{"n_kv_head": 5, "d_mlp": 1280, "positions": "rope", "attn_scale": 0.208, "tie_embeddings": "early", "beta1": 0.95, "weight_decay": 0.13, "lr_head": 0.00527, "dataset": "wikipedia_en"}
Each number is 128 + 32 x the weight over its row's rms, rounded and kept within 0 to 255. Layers, rows and columns count from 0. Numbers have three digits each. The size before them is the row's rms in percent of the matrix's.

# layer 5 attention query, 320x320, rms 0.0925, rows 0-41, columns 288-319
037:134116130157102071129131138174116142141185103094151060136136166113105103168096100119092086113165
036:161139150141141176154169078122109114057093141107101116117129181111140150118196134125147125121150
042:153194169083109161069142084152160126108166145064129078128206204117119106139142126078142106104173
044:105128144147146165208059157127163152139064115082148121121125169148087093186142178123115169139149
078:084112134122120089118058111140150113163118149066184093126137147148076116235144134113114129079140
048:126106131145088122148153114108104172084118127185113165060145144093131083107118157199106099167161
054:136147060137118156109104180094123156137095125172062135113084113127144138076116092157166134144118
081:100128155123161129113104127153177105149127158075161134162146109145098108197163146080104136119121
073:110111116126176180107143132152132132087132180070144130167127145169137160139101169122167161127129
084:114143156159162129162097110167131095117160109060192109190124126131076077221129140071095163097141
079:101115165152145161082143202109081144094110103127103165117152123110125175099091120155114097119126
080:145129128114163098146063117119077102185148140080204109131108130166105103199165159151118106062143
084:151128158166164171140144152167114188142125130166130105170133141131147134095126110150151098142124
076:153078151161160094117091123103140185075132081115120145131105085175139065066032138127149152119072
077:143078165157135088102144084114150107116126138132091147087130169120147072131166100112137159154213
068:125147108146139129142137147146174076146146124083167125143137120073091138131129135065088133033137
071:132126062141145100154179109148121114097118112147090075169100114143160143100134112096141128190114
074:139112170124148133150102069074131113171190113089145159094071121168137145185142077120107097128091
071:171136106178123142101092098186049117113104084165189122101112133078140143055159122085162161129152
072:171119121095153099129130155078132138128124128149117130123199127153152141153126109149100135155108
077:112097179076137111143114153138110127118089099096163156121115160133094122140117163142160091134105
076:178139134162128103098125131150148085179141112147138154157198153095116143134100111087147074201126
077:103118181127146129097160167130083143103114161104124150113108236099182085096143139108149139115122
085:058108150131122152171171058166108178168099138163099122122122120175193130129125114143165119103141
075:115124144145169117125143140145129120119107146082188089109120089087130054158171104059101120155144
077:114075153204146111152157119151100146086131097106163148104129153155149134113075130100155102126138
071:095150090123131111180164055146131118111099128116135130156101166147151141118088095160099136110126
072:125116147089155160132088102092125110132092115081160085103103135107145129106142112140100083134118
078:120104124096099154146133107130114099149151162189135080118148097144118197112095158121159144124120
074:159110100149135147139091126119088149180157104126144116087176167136088148120138095105108180128081
076:110095107098148144087134178144144151129130180121135126113106126144095139126087135171169116096084
073:158100128059175037083143144130170182179141166091098111103148147122127116104068166123161125101149
127:100153165135157162073097143135069147111123116157075129114081129133056090121176066186079138043099
124:128171097153177141118117144048133139080196144129205100083149113153220096095143093169137143120111
123:072162117099151092166078140088124162126102117127157133139112140192078117131145144157120122117095
128:144121091132110076107091099100075123166120196079151116146106131138183141142116211093117081070186
122:190114129133136225072191111161114114138151053103177132160160097110180117119147114085098096149154
126:115110162147128106176116110110154133074174092117095129047143111063175173120140072176102164107195
126:103114111104085135146107175127121086194151113128120143111101156141160117110079120124163105099107
124:116114166174127132144097121183138116146178159136163126095109121161122125142122173126099147130117
119:146111098112120118128142129083147144128123183047121175209144118155063143115159184119061177136092
127:148086127155117098235153145109068140130123096120153098231162147116198140139094139156091176155122
# layer 5 attention key, 320x320, rms 0.0929, rows 0-40, columns 288-319
040:159152110129184170187189126140146097111156171157164150101150126160105118114118126094116084136127
034:182062167106123142150146154067085154195207052166119070099068084091133219109097137166158097107068
040:140060144207152142143130167100179143144115087158122129117113070138076134081094073172097153127097
040:191134102093102077160166086126164136173118080088139055073089066139174197088088080149125165085184
044:135110159132142141204104094131109151109146154120124118189096066142101103049174124175075126130160
041:099134114139198066084118107159112112162081157100142112152119128146166152167175160136149113115138
041:138159124126154163138178128137161093105197183104075141106170152113155058124134124184135175181122
045:079102101081150108139078144158180150075154159107152136141082096177130137103111133191138097123124
057:097162120124082138111146149136151123153150132151075127111119130119174151122159172165191103115057
055:112092094070151129133107102118141156108122135101084139085053065206142158054156170132084049106127
063:084116138129075084125105112099127147146132119144113141132119130105143099139159200160111056083164
073:086129086147049123107180159103110156181057129184082084180136167146070166107178136118114115136150
074:197140129128167143134142177126112160142124179100100147181150136136102138174180069119111148165184
068:211091100159155131114099101190109097179119155090124160108114148152099120159142154126174193106078
070:097151130159125124155119099099084150119177131133087129143073143106186130075143106105073108100186
066:075128117111135155130090141128150195137156162160101127121134141149095149071174169122130178144150
065:137145114109136115152162098191075115043126074171104098094098108147169176136089140121185161138124
068:144168122116136135137171144124091079106111149114202187176121125100126169147059150152102120193059
071:130172094128180088180114146130165135069133139161119114092122088164127117109128114150090159139097
073:125096145065130097110106145097106101127184161132110122188106111118124120073131131103113140154133
070:134160079070135135158099063173087105148182117116128071062157103151145106132148159169153151128120
075:144131145200128104150121154155141087142099073149132117097079115058129120122100095101103119050118
075:133133145085068158121221081126040124142138132181102095116209119067027194119163129115146161109208
069:134130204157084127105139136093160090118177122142176206092118147180174168145125151095114160153084
072:169108128137075148079125122080155104109109129137112133171162127171137115065159159079122092102093
071:151091116103151115097114136071180077093149141235096127094147127110162083135164148072174105122130
066:207150165178120150127180122121155131167152117131122140052084160128094158080105115174154103195137
073:142151113186119166192134173177106196110137159109071125152120153125040137116106177155150112120152
063:113119081126152103132146163070124155106109089106148107143127123130126124141076102155135150117174
069:155152120148091145143206120129153142098140146146094117173102135166148107113204180163121098163134
071:120144135141161150098139094088086128122156107110113070124098153128097134081149141142143108142105
069:049115111195211170075078080137075089175117181183109097099089148111112147173079077105132144154112
134:095147146146173164080103133152057149120117114139068113129103122142063079121144079188077149023087
130:128183104162169139121118123068115150058185156106197097076153105147232096120143073166126167100128
130:083153120099144093160084123087127150114105115131155126131091141197074123118142151166116114112102
135:134113084113124086112098097080080120154120176080149108142088130140178139139121199103122072080190
135:189119105113152226064176127173111121159133067124167128150165107130173127111124120090101111130140
129:127100171155118095194111120104139137084178089124089127056150117078169174109137076179104168103184
131:103102105097082164138115170107121085195145101131138144109102152140146121097079129146149124109128
139:122133173167130139131093125184132126137177176136156132090100128151111122140133153130104139129105
130:144106105106111118123137130091146141145143160044113170215125116136055145119152169111069175154118